{
  "d_model": 128,
  "head_dim": 64,
  "d_mlp": 384,
  "norm": "layernorm",
  "norm_eps": 1e-05,
  "positions": "alibi",
  "tie_embeddings": true,
  "parallel_block": false,
  "beta2": 0.98,
  "batch_tokens": 65536,
  "seq_len": 512,
  "doc_mask": true,
  "steps": 1915
}
Each number is 500 + 25 x the weight over its row's rms, rounded and kept within 0 to 999. Layers, rows and columns count from 0. Numbers have three digits each. The size before them is the row's rms in percent of the matrix's.

# layer 3 MLP up, 384x128, rms 0.187, rows 18-124, columns 0-63
095:496517482544487501525517479510499470500437517497469547513484475499488527509535537504592491544494510480487521541478508478471542488503493511468498444504503488520489487514509463539521536555502535
096:527471501468513473466460512478526515544519467462479469479461543482520502534506542525524540497457506476530466499524497517504478460518488466516529506500494490451510529519493464545488526508525481
095:523504526513501551499493504459517485484550521542426485463549498476468486506481471482509461529518485505541514496444491518506473505492494477550469487527465480501500513515511520486551486539536483
100:513485459517519471505509498487467513492466521498506480478503539514477479480473552480542499527514466503521482552526508550504509510418465479493480520465470468520516519526500521533506491461482502
101:531525522443503509497470508558476504512468510457482502467470512479520518530514524528518492457476532502499510487540497544514478536492487517476509538514522480489515505486502512530454501544526549
106:544507486464470478507485475514559527481502516524480453475476509501517514477445472517489464520503454523452560496514512534493476498489506506475491547503548504507545462482532494539483495495495479
094:499462494507529529500536472489488529489485490493480504530459482564513512498453515489486515478480484469505519490476513469490570471517434516493496488499523484484518544465531525453483493537492489
083:512482513536498521496498465510470485508526507474466507502491455530465504486501531505516506497470465512480491494477482503475484515477476469503560459489490526517498522548536468497476499514554523
103:482506529499517499525498474498555459499497476509506454480490496520536482544501497481538478562480530512529461525479484490504478485502500510450492528479492500535514488540519528480482523502481467
098:478545517517497474519533492485493487553483467448508475477510487475536492480510528488511485481486519531569537551478494530487528480516490523532526475534479534487513510475499507495506499528505492
105:509543499509525520498512511521510473524525507475514494503515469505500481524483474513518471464474502508468527487466515513508490473498475495514496480516491477475516447543503517542481450494554511
089:455476514499512459514473539523498493509433482482475510488460508547505502459434486514482496490516516495503537475492453507485516498495500535500519485502519515488512468529457498420474510534551477
091:492469492518535493444501534435452502507436470505513535514526488522515497481517526504529492491497517489507492468529504439491497531482482451480483528442475473520563464501539486519478533513514495
095:463533485509499499529519501484493525493523488485507452498505459539485523481491443514467524535489494511514487516488472498543529526465468506527508502503492489501540531488540480474492503508513530
094:468444518516495464490449481521544469504507463531529503483515456480472493514534511544491493556440517502525509498495464489512483515515539476475507504489484526490530471488511481453468536494463506
094:549465502490531523507471517528511501463537521491485514533503478487494517526481446512542525501503494506501539533502484542503455493503505508504540509471529496476498502503475511499483480488499517
103:517516478504480451550503531479534510456483498482454490496461473545504528537515469507541524517526496448506518498509468512520535504469504485522496542530473492502490546504507487497537462545525492
090:492454530474535498510502475502473528505507454476490444489478527468491504474531511511524493510542541491482506557500515482465511504493483480508470523490441485516537475522497485465498509535458468
093:524462537486532495533524462533523462504482497505489478524555551492546527472528502515475489485505487482494511473534528453514490532508464517499489499514475504454520453487508468492480509485516493
107:513497497531536482522530520495499542539521483510513492515475510535485478529465540476505534524489482461508482523542497511516486489519502537484510509513464478551505547458520486496532514534532496
099:465474489440482545443510491493489514484514507481508515537496493515509502501494508551494515484480534523481524546556505501507478517509502529504501496492504511501491473524512551506499488466491481
106:492504482452543505541506448537494495480486475490555496482474486523508501491479530496511506513479464455479485528497543507465514486476511491530495553511471491515476518486510540488462499484499468
096:483503553466553511505494520457535519500447483513470459522463504519537498482562494514560536501490528526528471477435486522502489475504492485520450492484499515514509470540506513516488493511532494
096:482471502530532484520517489533542543485520503496466480472523451474508450536507491515527485503501523477490500471459496477501498497509488530533531495532481474515478539457549524501508495479512486
101:502501482486499548506461462520500511523491495483468533500526500493463487514494485489519491492487516473470489473503491506487536518478491544538535518470460541481491499498529511529449508537484517
092:498546466521465461497544493498503549504551515476505481487486509496495498503535510498518459514496504527511502500536488499538496494509510540527521512478534475496525529517504512520569467481490513
104:555485479491505484517508530534483476487465494531488467516542480548502523487480478511505538477454541513501510565443515466517498492505513534511494490508483513537527504485485524521475512507501491
104:502458477498538505511499564476513502473511528513491448476507496423510518497497507485495525485476466526515500482517449484502523528478482555504479540478481483483485504505503509466525520477486473
090:530482502497496469508466511505511489466489500543452480485509504529477485474501508508502534542495472473473545506512452512509511468474524551501517494498513478507499478460507480484507526522474449
088:509521467495510505473529474463502545528501489468484495452476463498553500486484468474494486526501479497498501521521467552513492475503557500497523493498522505509492499512507494503522547539502517
115:509522503468496458472472493479514501449484505490474474479526503530525480494510524518537491525510498548478496538477511511478482488509497528497487507501515506488516524514426485466511486484487499
087:491522470540507523484459518505532506483508487510453467488492522520499480495549495490508503507496502521508489435458495467481490531520488533518540493512492517548502526474512503504544494489542484
092:529513462530522593548508498538528497509449532491470524504511497519491500518506521507494480509518492528477480530504516466491530498476467506523429502481495523490487513491532458542500470474499507
115:511505457512514470518490483505510569523498486486475497466516532481559507484524501448547521522490516483527552459486508505488512476424518511486517493482510490510506483470477502566510502522515475
089:482496528488505536504488510499532539458525500520495533451487506487510472560508507520477485527502476511488551446489472485510491492507530502519532462497491515470519512459512524511530486518522460
098:533527487527521538499512512505471488483500509476467496523507498495446544468483521512481464480449466463535471527526503466475510485490493539533526526465472451457469493509507480524509479470509508
091:511521519509482493510461468476469488550468487521509482519525499472513450498504554477535474477521479510528458483527562549530514472553464462482479482499528532508513480517465506524520527459464526
089:463498577504483511523536462474505532487504499481521569484511495448536504486515516533477505495503496531495495479499473526517473472523504544552516481522491491498528490536509487480503453492500475
107:533477458490470519494476486509514498542529523533516500541494498501520489494496502538499470502476499479505534503500445510522533498514529518501501527500530533466507494508539517559553518497504540
108:502478495491540510474498487458505469471504515534569519500510492517503534530470533451543499517506513509527475524506488498440520458459498474522497500518428499478504520490483504481526520496484481
099:481515453517465497510462493496529504514530459513544494541497518479498488474498505544517468506497497513550520474523549493506488480530473502493497461495480529494436468520494478438495517510502525
101:474504487497447499518473534501551509466486539462469480498476518460512470552538531492487515506505477532508539486493461518518518500503466448523523519504501482461488515482486483533501516473457524
097:470494521486512494478514527487507517521500489521512516452478464494491506493499574502517425517508481436489504542485502504513529475515482546459497521476508517479505464496486469493510476464509522
116:550493538558556503510478483521541494538461436480517541523532503529488506515491537524486506523540503509518487463498454467542527506520464512517472496500530478475480476555502486511493520475520504
105:494487504525443507515463477485508459552495502534501460513446490532482519477494521484536496532465523508518488444508528493518517521497487483524525540499511495483536470495519498504508486442492515
114:493484523521518538460503516498486479537501557530513485523511452496500501569505467494517484489483521509519530503532503473492505480491504557486434509467477474494500516492451517471538512524522451
113:500496504506501493434503497500483476495509534557519486487477454529502510523478501485458496519496520491477515507493482488463530502538509491521492499477474476514488547514541523510514508506519501
090:492476528493506523483499518532522547438475515464506525487509487512474466479487519549522518486518522495456539516465506493487533513510520559488541509493472467474516474496530473457518526493450492
099:526547499522483504482488514505467529490540514466505540522464498480484488535497478519495470462518498497455496478503521501503477516519485519498529426492462471477483485499473501483495502558491477
099:484503521475507494475507516470456551459498566479501479507518499471500523522460533510501479469503495450464516506528518519538467500478473541494459457486505486520481469516484491490506492491500473
098:483471465518505468503504507489517472513451502524468501537510493516495481545510480520488499512494546506537471534529497504463503461523508519505500566497514463529477513495547498482468516526475510
096:481506505498511514521496450518520479490482495505494472525482489480542538462507556499516441507471552519491520506519464466494465487529484487481486506549516463528474503495519497538490542535503505
086:540492452509499495519542473440510528444519486474548502498469449511549505512499515510496483500526480517507534499498486473493487487465500465569529537528468440520488508493450512489530510498527518
106:533506496476441534499508519472469478493533478505502524495533527476489529523463503513492505501518481520497478503538529462487491504478501502508498511493473506511516486552497479508462516496529461
111:535516498531488501434494512556484505518462499492474538477519523494468518530485534493453500535511486464491549511509500526538548533477501523487464457492492486520524533504492541488484537507531516
108:500474534473504506533500507483504494485559532490529529517525504473519441486494558505526483527513461553501448505514511497484502503491515493477475480469558480537494490502476528487487582488506509
105:524535498473512507480489488450518485516507478492510489436501563489508501458472486454556478499487505541503530495528501519489500492497481450472537502470483499536498480501460496494493530506535511
106:544503508508521506512520480495485504501474457493481474531500507549466491502508534523512468536482470494521522501506508507497508485527511565505453522476534487442487501545496511481482538517503473
093:502470548501509485504527504491530503466568479473525498483445488522482497508528511511532503498508513489511541497466499553536505486480500520503477464499523498476502516446492485534476489480463490
090:495499526501495506518484479502537455494541497465458546504506544484494499498494498467479521489492462488500494487506490482546509545502511469517492504470498524499506474523490489450523503501500472
098:481472475474506501482520484452538490513486473498478514527518519484512505454491514520476492520508534508498474527506493501530479513522514487502497478554514506491531517511496501504514489530500485
093:490509540537488466508518524497542529514502506490503535463526431439497514482486493491514464539503461491522539503507527503579484534491521512589501502469484497474520511463470500479542484482511520
100:524464505538537545502565519526484499552528471483519459514517532511490549487527457477505544501491484480487512520480520471474490498514471442510458531504496468496486476542509506519488482526522513
086:474502528508543514490515466448484478474493499505513555462555510418494481500478466518532495526481527467502457502486505562491512508519488516484485512494470501548494579479515492517508498496496468
102:482490504495527455495529450527526414516523517494447465522484508515513506479462521499518509523486506514494468512520505509515514446538538494548496465505479482454502535522507483539507494537486486
101:511449486488498538507529517466527524493476479481515424471439509493512482491505461502482511532508498499489530513473518475501472518506463509466475503522498483483487460505491578515507531517473512
090:543539521475484494520503473503502458522476507459531488473486459491494538516495483478476464515489511506465475485503490488499532501528481503480477474560472517521462454472524546544548488511491481
109:554489499528485523481476513506456500462511492485518495521504525518466467492499485473484509513481504484445515519474467470506530450572520525537503512495460457525506495495490475512524497524487454
101:506497479541476514486506490464505460498463475529501538526532491534528483514538496501514471512451522533497486452527504495492523499522440468463524475505539520474503503482498504552513523499521528
091:505522471470513506491531522495506463490500494534475518464490526485511506481513471498515523494468506502538511538473486539492523512489499467477514552499499497468499493524472524580487509487530517
111:472471508510440502501525504500473476493488530541505464527459443550506525471490492529457505538506518489491484518453508504476515490494505531491528506478471504476476556496551533518475522551498505
084:506500516516507520562480507493502459492462479535473507512467549505468509479556500507511464473527469446507516512474515516490531483489490503492485488525492447525510474505513531538486534510507456
103:505487536507510495496445471444511506483461494492501528516487499509484500528503516521520484508494491464477487512507488477476464507459467490536508506477488474504472500537531481511519505500532548
090:499454516484475500464513530504472465503526518493478490539473506450481487495467503496504480471533483499529507499504479539504512451501484565546511525499502469471483501496560485537463504490480473
082:471483540508527488535498493505498496531528468507504496487487525492508502497548507475518474503523556513516479489496515507504532479511527455485486526493479539480474458509505530484444514481513489
122:502454514478481530506520510476522539474459499494500497454512533492507486499493483495564498466506441509459504500514488527493476512510529467502510514486522476489534540514499529471515556479511489
086:531491481504544505469504539510498476468489516474445467482530476505505482574520528481502492507468523542472517481487456502485486516482492503480511499492498464503492523495524533516532506533500513
110:505473511510508522474481544476475497497495581532492490493481506494510476473452533478550502527460457494510538497527471464454498480533457480536479483477566514515511468525492474466500477500465496
093:494520465579468504477488511507517491498498489484459538487510501495546487498539491526493494504521505519496499503493492493484514502496485564499531475487497506492472478490529491484519469499495473
097:504479510501525534473487493506528506499521515501479451526480519466517455498497513534503516558490482491464497484505517523495510474519496524484506492520487462506509465489527542516544529530498511
087:540471511545492471515473522503510486467491503513520463512520456536514508486497483506481502482476487528531528529520464500486492478529493481520480504549505466506460467506512512494546504549503508
107:527540545530492460457494540500500487476525520487481460478512475522440476501461474501512479497507517482483491490489526531518454463479513534537518466488451512503494557491496509469554534524538528
097:542515517461517506489521507464509534468539488520499490482499517495493504511479496531520540513513564477452535491524508491501476470495526451521537472503481504506537477534534514534504449481512485
106:503500473547486515521463501509499512488501521505515443501492466475501487502519526540515463482490508514505513532517463490492493467507517472536524524539486469499459470470529499542534515512467482
107:484540498525505521513495469497488519480506492486513514484487463513486474484486507476501479462500539535507478524472470529489521474518483495492524517481484482497506545505473479504509510459464474
087:533524492536485459521490522470518485482564497459482504526493498494502528517473490470506511517502491521520512557516489501558488498518475553517516463524494539515510492539537506525490463463495548
091:462456487499545504491556456480515510467519491469520487506507503511522503518470536533495479522513501500492479510478546493506490547465463502513500535508474436466516501481491519517486495488515521
106:525500506532485546506456522462504507507492500536537512508486507535492480491539518505500498515429499486480514538516524522485471479508528495496494525484490508462533510504519493560517535503507519
098:506492461528489508479519475485480479511496515516499462509518529482453513499515489532541482518449499498532472482522516484505492485497485468529501506504526500504510511564526495550530533508512517
097:482472444493465526523519480463474480488554495466514492517503538524528481469468522476464526496498524475498500502502537497518489485478490545472477546513495472519488495517480523506495500543492508
102:502459528471484554504527475512464499509523502541546515512543511486488501509510504492467512506496549465509487504503495491474455502540486468515469487501481486488489477500533456452483535511517454
098:476502498490487510485484521505523460504478516505529505504521502467484476440502499461535464537510496516498526499499470582504487470497486507516482452503469535538480536519502507495517527508481475
105:526482486501525488539531525513515559480492441502474476484495466486539530517429518467501472482512503490512500491508461493486544444457450509465509480469527498492521503505493541493501525552468475
100:540498523499496557536507519498456457464491479509469480463482489518500488527458533461490485493506479513479509502516519509530485484520542476532457497503434494493527457468503517538502484443454494
111:488508535530541521492509507496546540480475506478499536504500476470495504500532480475493561474521453477465504524545533530466485484514509491490516522501466460481553519527525491530468474510497515
117:490537438479481481459488484533467508500485528513504507491487486492499470506495479523510506574481507494526494449495495491467495533488478507472501519519484500534521497508513493478475478534545494
099:496521512485532505503509546517517512475485496524510501513494443536552495456531488526495506502449497518478486504478502536477522493486512498511471499464502484487487491445483480491484486510495454
086:479515534537496495500509505494518497512508543476505476532496468476530485507520557512506478515479516483490490525546551520536491477466536504482499480489513513515509439515467513563510540517531531
095:497510474471476485531493528489487506473532472481465518505486485481511507493453497493489493542495463514496483538510526474537501534516460484535458536545519500505531501454501488502506469502585497
104:506520470465582498520468505535453472494523504458534510494476513485531480510528509502480510488510482506489462518459454484504529474509496475531491471509509517495497495451520505515521522467494496
105:487441477493488505511533494504490517502496548466470476440501446512527512544480546482481505446512483466500522516502484470509529468495467555538507497463460475483517542506507534519514507471486495
090:481482527524524484471462543491469491447434493479509505495507463496476499495498500511542527523494521474517505458480465485543515454482470491501469454549481473524504493482513505502539483498474552
145:473582475497496495482479522474529543483479518443454489485482483476504475503509528501546521504512490507504498479505439482524494472518453481548548487478492496496499476499457516537512474500510476
096:515461498444487516490500476500510497509497475533524491544529553506525506475457459557495517479469494514458503511497505433490506492518496487516489499498520497475526483525498545509506490488516523
097:494528536570490525511481513528535513487480496517466482511506485471506479510509495508510462448520489522472459485546495528499500510470496490531528505537466489494487491458504470482469513543545499
087:526464482525464549553520489480502489502486521514532488465498534435473498473488484518529484528507474513481480500512504487506506508500489481494534511508533516529493532485506525497489492475494527
098:475535497510539463528515526489528523547485515501446505501463517511511495446491437512523451531506510501483442484452521526506503465505454477505490483505498509533520517463510457460493537510511504
# layer 3 MLP down (transposed), 384x128, rms 0.174, rows 18-124, columns 0-63
100:469530470471526496515489498492570522479504505527533494515480459474485465519519489544476523517495543508509494482499456533501470527496501499499511482508520530498488481545506481456493513496442526
091:500474534525494491512488490492527499508547471487515480504481491527482468522528506532506480481532529523468507481518524515464525479485501503527471478466527505507529492436442524461503495498474472
098:498470476502517502466491471504458520478463492488465568514475453513499509520489488514466491511437481469458498527484500481518542515454480512497452504465469507513502500443532504527479498527503489
111:508507483490490509534515510514470473492509531536508496489531500470474508512508524455488496470511483457510504514516499461538484559509529483508502508490469484485489494552569528458493531476500516
103:492495516523496508470499507508487485575511551503480531494466471531467517525473463504512472495529470485503483485532506480513499489523543490501517499506494475506510459521527484499477498487530478
099:504511521556485571482514517514473513481550504482474466515528536500497509515473465432554479497507517544496500507513479543514510500506503508494520484496484484508507486492461464494533459488519529
099:495506489513513463505546545499496507481497506515460458554501505478464527496509475516528541495497542516467465538529513484487515514503548510509460519511503482482501513548513486501502454502535480
094:527494471503506568507523525514552511488503542535526485481527459486496488482519519505574503525507490471495520499483517494540485512458490469486489499496500451504447485492484508538528516518505484
119:504468447477471481470535512477537526504484482483515514508503464497515488496474504498529499458512546488476481488506485501534502476468501498509504447512493493509483500473527502545521533475460449
096:496502524507499522526473517526521531523511541515490510499528514498538498520480475508463516499512466445517522477486534515464481525484491532507526492473512524477513525482532487517525513460468445
102:508504518523523512501527516508508504505504509526495487541522478494536535489492555490520522528474482530511482495495496459465483506504499463513503501478527541511461468461474468521489537498484509
092:555543496493525503518506477476480458526526480517466504490497483519462509507509527536514550566470503499457498498511520490492554509511506476497520502514500522497497508468527524494483518522468510
109:492527516463513511487508514494463489492502538511519479524471494471503578513500477559502497503498513493518524506494543484505557534455457511520478523495495471462503501500513490487505537489547535
109:512495507536488510483520472476468505529477499489496481536525481518504456508491511501487502515517478466509491492512510509498484477515456520468497422514546534521497515489460557531472527481527532
096:501463512484466515450486467520515509459448520492506489520480538453469469495534479494528494503501502487562485507482490473494521506501529503528504447520493504451539531493491476489482459475480515
096:492500492468512485511497510463507512521441510480460527522505514543504516471495486487516504504477498512511535464499498494498515544544520477436523481495531536509545516511443466486545469499437469
105:521467533504501483451490449524482454528500496500531477504494486470508489524541563511500490525509454505505505543529520547456492497522491500528479490504502483488484523466495534503477526472489502
107:523454503574538505502510491500474491476468481510534518495479493462467499445526495510481453480515547480485501521471515519501509492513490517490486434454494481505493450511561495485516505510512483
087:482486483481527512502528498501524545495469488485507474487519497557518488521537518465500503495465492489500478511492517564516503488509513513480510462477498519496481505449473493506480516502496515
106:495528550530518521522465494460489521515526497460468510505482501525478484521537481502509488514508475482513500536501491504500503507501464562558478509466471504508466538468499506520468493514514501
103:521511530505534492525508482471492464505507477539461476506504511474488493535502529451509545471501478521510487491477517485489446490479493492540478513541488468492491554474493534513509498515522527
102:466519530559523501509513535520499524527458505475480490522454475481449514486532490449447494505522499477509494472501488510482475506489521493503508519524515536520504508534549518488523500474525540
092:521456508532458495481518478487479438489541487510496556506537552500471496479476508496432489484477491486498535494538501480458511532470510517455554574501465520498456517474510480483519505472487450
100:534539461491463514488511489484497505468450541542513475541545488485463480513476483507508504506538498478510484555522477462509447482509504490491499505462499475551495457487491526498487515496476515
105:508491546470501485552520498503508438503512469441523481521498523527510489479494474505512463507507526518522465528509474449526469508489495513515511484507493544528481541512496499528503519507489592
090:519435523480483491459524530501493499526517474514485485563528543508515533556455535515479520493549486487461470508528494502504484481519538467524515526506485498468493490468539507509467480505504509
106:493527496498489543510526512498521475511524512479479448526511465541504475493509514481511510542474508550542508512496475519503503528510525500480500506498527533529456495443542446513532495543505536
105:514507483486503498472513524520510516501464484519518513517506459511510482501554558519464570515476513503478522534511481452518536502496488484502451495532495535529555491470518485529538476493536459
088:487490509479511513489481446471517477479526476494525494518494485490486488519506481517451525490501481491517535501469486469503483533485543466548444518556470501462506539480482492497482538482508571
095:504474515515497501521557490509513501530488502513489504508527518492479542478491498473494534475524477521498540496468516508494476487526559494479511502494529529490548495507515509548530536450499532
102:534536471465488481474495532546466480500499505489512498528448489502483501531480473489497482456503532518527493529507481523502497498542479498546500481465512523530487488493428509486529511530479493
085:518465494486483473481547533482504541478497483475564539508542490493493503479483511501453481454489533531477499498522514519527487484454525453493476513527518491448513479491469488504485537521472511
093:490531567499497477537478510496535533522481486514489452510525462495474468498500509505453490488455443500484500507497556489477466504500446512466511509485526483486499508458525483489488515508469504
090:519465535521512480543531538518480498447510495481521449485488488547537542522500488527499465466448544535490479507485482496514497483530469521503530481534488499514498467505468550480489508448496512
097:470510491526481509535501466438527480535491491526498473500532538464512498467520532484473506496503490503479517510479505504512516517469444475476467505555534439480486532525448510514494518525501495
094:503518483538458491497491456501499528516489565451495506525474496560500499518495530505529509492506461492506488483493516491507465525521541480464463520520501537495473504566445497466506498505475540
096:460505513507498521457498460519501464508475544516472509503541485557524532520511509493499446490542543470495517491486494488492500536491493491490502565496502485544455521436479492529538536509477514
082:515496460463502524504530457484490526483518484516481538526502545532486510499516550502489519450468504507477517494498509467469535465474511519530462499544478501518496495484497502528496513530536485
105:474535435509531526457493470520512531502506531499503512485490525511478517498512471485491498532506491487481586485511512479514549484497498529501506506504526479545511448489519508472432462537503502
112:510461473503507497496474498535492513515465497460522518454505453513535506516486453499485506502477492511499496516481501488506513527498530483470491508448474504519543494502590503487506483470436510
092:560508485509502513525507487517509455509500493485494526487535505461512535523524472490453489532504546442459481528514474480561498505492501519529514499488488479527466505468527507503465488530481506
089:478457509492528519503512519548505532491509481477496476517480560530514481530475506527501511537539469517474517540528490539476488527517546507526542472522500493528439522514415524524481507497519478
098:504528448553528501506508524510472550479538497513520500498491550502468482506507431501520499490501502517497446451504478518569483495515502536475500516500534487527537515471483463496498491512420532
110:466510481482502528531483505477527528451532487476515482508450493492508490548487533517564467524536508490457473523511486534496492452531537499468488493539481514493503501537471490526507569483513532
096:475504516501484471524496495515501489463497506532529494534507505505551506473517470510498527506500457478477501484484466485458491500537521466488485512461473524474454532505488531522468488493513495
115:507504475472467496525465505542535527520479539533527482492509480541495474468500518517504532510532514533491519494499530525505470498477504479485498498514453521481528554498501533463479494538540489
110:496507488485488488488539515523453488523486525487465463506520514522508497476464489553464478487562504506491529504505507520468484561499463510513501539543479492491494431469541501510503510528529476
096:517519461508493482514507479481475480525499504521487488497538523514522484480476527497483529562547470537506467493491518497481508489530476473511485568455512466518517471464559501479505488508547453
104:465480498484535498535503501502566515506429463492527494476512488485486524511483525496506499511522501488496460501482461508483469499447521497516494524536505468529481514473486514532471518506525504
096:466486489488507490464475474499474495494510493487515464473527490502508480504484483496478486489543484529493464476463462508504534486540514514476502504474493506516502522495448495534521532475496514
101:527531472462490511515503446508490547451508513486545507455500536440505494522532494510501507482518462481525548521475475489482490486462489528504509498499473473497507532542461503527486470521535516
097:516482494537485465536519531444466518504473498546460467508499482536455491522498505482544501510560523483508509514496505543508489491492499510516515492534522532472506510497517483493512467491503495
100:494472507494476522514496517550461463540501493531458513538512494512449506491515517486477487467446548471485510491495476509492494485521459508493457525465495509519471457493505495488484519516435495
101:484430470468501459531525536478478525507530500501478503509478517527475493498505497476531517507483530484527499557485478483457519523472489458498501494497494546545496474506458497509518500478480502
094:505553513506474443519492534497491514495536521498489492477562466490461506494498504472496488492486514546507473472503488519510492475503485506531511545504519508489508495549462484489480482485495552
108:475483524504512472494486463467464477513484465475501530494495488511540486518497509528499512488510461506470560496517536513486474530501447487513488535452528433487532483492538529501466495513480508
112:545506522491455513499488492474476494514500474492503498483482473436528477487514507504537491509479526510499528480542508516503498494482476460486507524511504527491543475493468510506521513518516530
100:491516469501515470477522527473501497506523492497490512554503495474423475511481488456520471508485494514542489535478460473504508493512454531496484476464466479488458477531491513501483484501512527
098:489550493466501482473505511516517485496550491525507496515507482483509477524516494486495473507547531536561495496467476516519505507506523527459535491524470520486474494552484490499519508462496490
094:504448501519538510523466546487486542476497460515485500503514523506533472509502548487515508518445577479479509509545467472467509515503527530517475508561516479509475488486448509519486510452495507
093:489483533511524527495525476552480522503469532502468456485461488488504464499520498483535541488498467521513514520506528449479508547544493481483504544517504521499492498501509506502511484452474550
085:500483465480443523485520438525491494455517521507519503525485490549487518505472474526463510456521485503512540499493531481471511492499507475507495541542496487507438512489487488538486499499491544
090:475518547501498473509466471481523481518527537489472505500455525491506490499505507474533472472518515500529513506541511533564453535475559496452526507518538509465477521472487506495481466462532526
090:497500493465473492508506501484527515526468512475493506490520467468490520526508501514496467425501494502500512484477487511559460502517479485507500531465518541539550466491508466469525474513522467
097:483504486496481494490479560514497520454474503497480513490532529481517473459487482485488497517472476479474509531504470530528526509504529462473512486501496507446481523479493498508491521458501521
105:494514505487493494499500483462502504489511497482516496519486478544469510504514492528501460510479490478473508502496521493540488517515510517485490500452540510482502518527497505494508434485487484
088:486472513526487482526493495473494492507504556507474510495509502464458477502472499519486494473489435500484494489448520496453525514502517453544497495482469470450535514548495522538503468529489472
109:512500504520535514514530514513498471499483462459557513508487466507527522476531502491477475531479477511494525456449430501483514529536537524526466498506532500495553534492478501517545509489462499
108:480499478497493476502493464527503464491453510447496515492499483472523484528502496503476473537512551515496458523487452424467493477522504507467528486521501516537516518471524502474541537518477500
093:544488477498505516475509505495503529535498504523523557500531536473470479505493532504458453522512515465503517493519541494471507473451521483497433514543475483495499507514512508477486544517483520
106:527477480475495491463471558503526526534504464543508488545464512527523510542503493535471512525510523496520466522482494515490521506503497533481519528463490495497461553479515510485528490446520529
096:465501527532481531520520513516467495484564494484542476504470521521506534536491472515522465411506498497495492502459485511495531470509524466497425492494542477494481465488491517475527483489532478
100:519462520498536496499539559510469490503506477491514491488484514526514463470527508478528516463558504517471485504510491499540487455498488462481495512524529572519548488465491539454532504505506471
098:520495513507524473486453479492462504473468451505497490509530442518538532504498510503521505518526547498527506527547502487455448531508514476488471511535473504525476486475463472496504499486507492
088:503506508500485500534506531519535526494514530527506492491533495520506547500533490478487477471484521460522477467471551495501512529484545521482485516472537474530496500465502505521532503415489505
118:504462487513522543488476494517497493516491456481527500459475485458519508491461468564456525530493461496452522467500523467493515531461489530497498555515502471463442504485482540495517535504463556
099:441496532483482514491449456461528500504485490520558530512496523499489504491512512495508462503498536473521536517510505482508498499511468498503449504477501524526496490479505442465470509524490498
107:492515485486484480535459465496512506515509491511531501485457489549496496519491492512483516527519499491455491508503508520507508472526484494495524525485505484525481518522540482539492498456404498
092:469445494470503573521492526516485511509535491496492457525533489529465487489495489536507513504509498536481474476530497511495494502485489502447486515470480497506458520545458560493573492527503529
095:514466496506556478533500517479451518518514548488437493466485551515485512489492518521485513554520489497509474515486492471510462507469494490488498482561518503485476476483453492540499523487485521
089:513502461467510519497481503492514506536472528477454527491553538496461535528529510499511476503468512505474529482476512489538483509511545492479515515505486501514481460491459504506519485502446525
113:484527477492491493473500521525495515509492566498491506477483441523471456513505493514507545488492480473479491501487514470495518483510485505472522478492524516489507539508599530501490501494526483
101:492488507506508523471549483511514468497488519485475571495521471537549511517543487463474481539454511474560514461511492480524494498523516507491510520514456507455494495514493536504498507494497483
105:499478500476548519508539459472531488501495539497485519485520534478491504473534553449495542485505499432485484485498473470473468493493514512528545477542456461482507492534465489466478497519534486
112:535563522522516503489485495528492505497534436474494477553501496496540489470501470502507512495501493458503489485489486536524494470494508491491558502504487528474478498482504519487495493495493499
090:525486525503478516474465477475477482506456493526485479488486490497492480539509510527523475483515532488484501450533495503532521499522532473503515453495521503477510566465575443487528482488497486
099:510526545494473527524503469478484512491495509463462520503549522502476510504504516526483511500484507500501475532531458523482507496485510486459505474478496440512489504541526501476536466508501488
109:519517496499524510512522520495501502522499546511485509513548479468485485475488511511535466511503490530531475529492506500455481508527525547499518527473508491490564463458491517503508516475515482
099:507482513473534431509507507509502517484466474518524536488516546545475561479480531509499487508493504481515465514492536515473489485506515476528498481513508505526497463520523556501500507480444495
095:508476497541502505528496499449459491540473487483463508539511509457508513522506528510518479521485511503530529492518475504489474485514508489571539466484476516477496495499498466491531495469484518
105:518504491485527470513505506545495479498477543501495485486463455523477533470476501492488514503453510496552507515506497473552462498514535492462487486450461512522513479509476488478518507517511461
093:499504497549499496435468484532528511464511496514465496469479457509508504518486488505505495519485507475522512483521544493480494452465563494533490545440494484470489506491487560495474527516540518
097:478504496475522516475540502517499482547560474538478499508464490457542505478524497494480487493505513544501500465460512524474492468532501472490475493557486481484552495512462507492493528491499512
090:497469494501463495515550494508485489525523477510458482487503498526495520469519505499495520477498531462491518475546540479507516539502549460533494483518527504463468517505487508561501489468477489
100:527478498549522452481518503525580532537484509515530516499506465531483513551493429515496478500502496503525455487469504514508530447539533497518496537491487512512506496500497527518504537519508546
120:544478521519519530487512524478501456519508496477480530514512537516474518505451450512518491496514471511512479459530531494517513536495512509510551555503474502507497504500496462497464531512508506
098:501508514521500469492461506499522500516493474453471503463527525490484480561521549504522486475534489481476469486493493493488470451508505509513471518479526501504512520472498516492483502473534508
092:467462459480526517534539522465509479531487497497531500517464519542477487520467495513486550467523477462498483506502517485446515492495492479503478512530420486481502548503517544506448514527517494
101:501513498554521535501500467496486469526526497529502466485502551539513519527467490531484494464507507519510545483464462497458515543483507494481494512480488469502514496503531488503517520487499456
106:514522521536472503488471497469495547477517472479503481514465519527458486489495523505489501512539497500529512504461467534498494482513511487522471483457512481492472524486525536493503537518500498
112:494532555526492492479481500511510481479499506508499519541458526500505450466524507532525479504500495510484502456492545546505513497508468505499530526529506508517490459486521514496492504517496474
093:530521525525492483459505497478430501473505503524452497553486542487485469516491483502537513492528508496484521518497489496554476504495489477491503534496482477512497465560450470505516515536508459
142:486505523483518525500498502506506535500474512469468477448489501494502455537501512509525520503490455523485511480479401509481467487482520500496516491574461460455482441480444502513509491512463442
093:505516496500545519461464513480503500491479482458514495486525533527499474500525462466522481510507489562534481513451496483500506463517491534471493521492478531499501525545539490481552515516509515
097:483528442486471465483499489496457482530509496479459517491544496494514526498460507502461469505509497509516562514457499484507492496513530530458464515476515489504541510570506544567511483473465507
091:466497525494513465494513510500496493503493524502493491530511508475528531507503501462498517509464455503521484466481453498487416509484498483547437508457520479534491516544485536479499481462540522
108:488483524511490457487492481548508490507496514495488556512518476504490493485479516531479498519501486510469472521558498514504492500470511467491508491494496480507534488519520469527479489548508559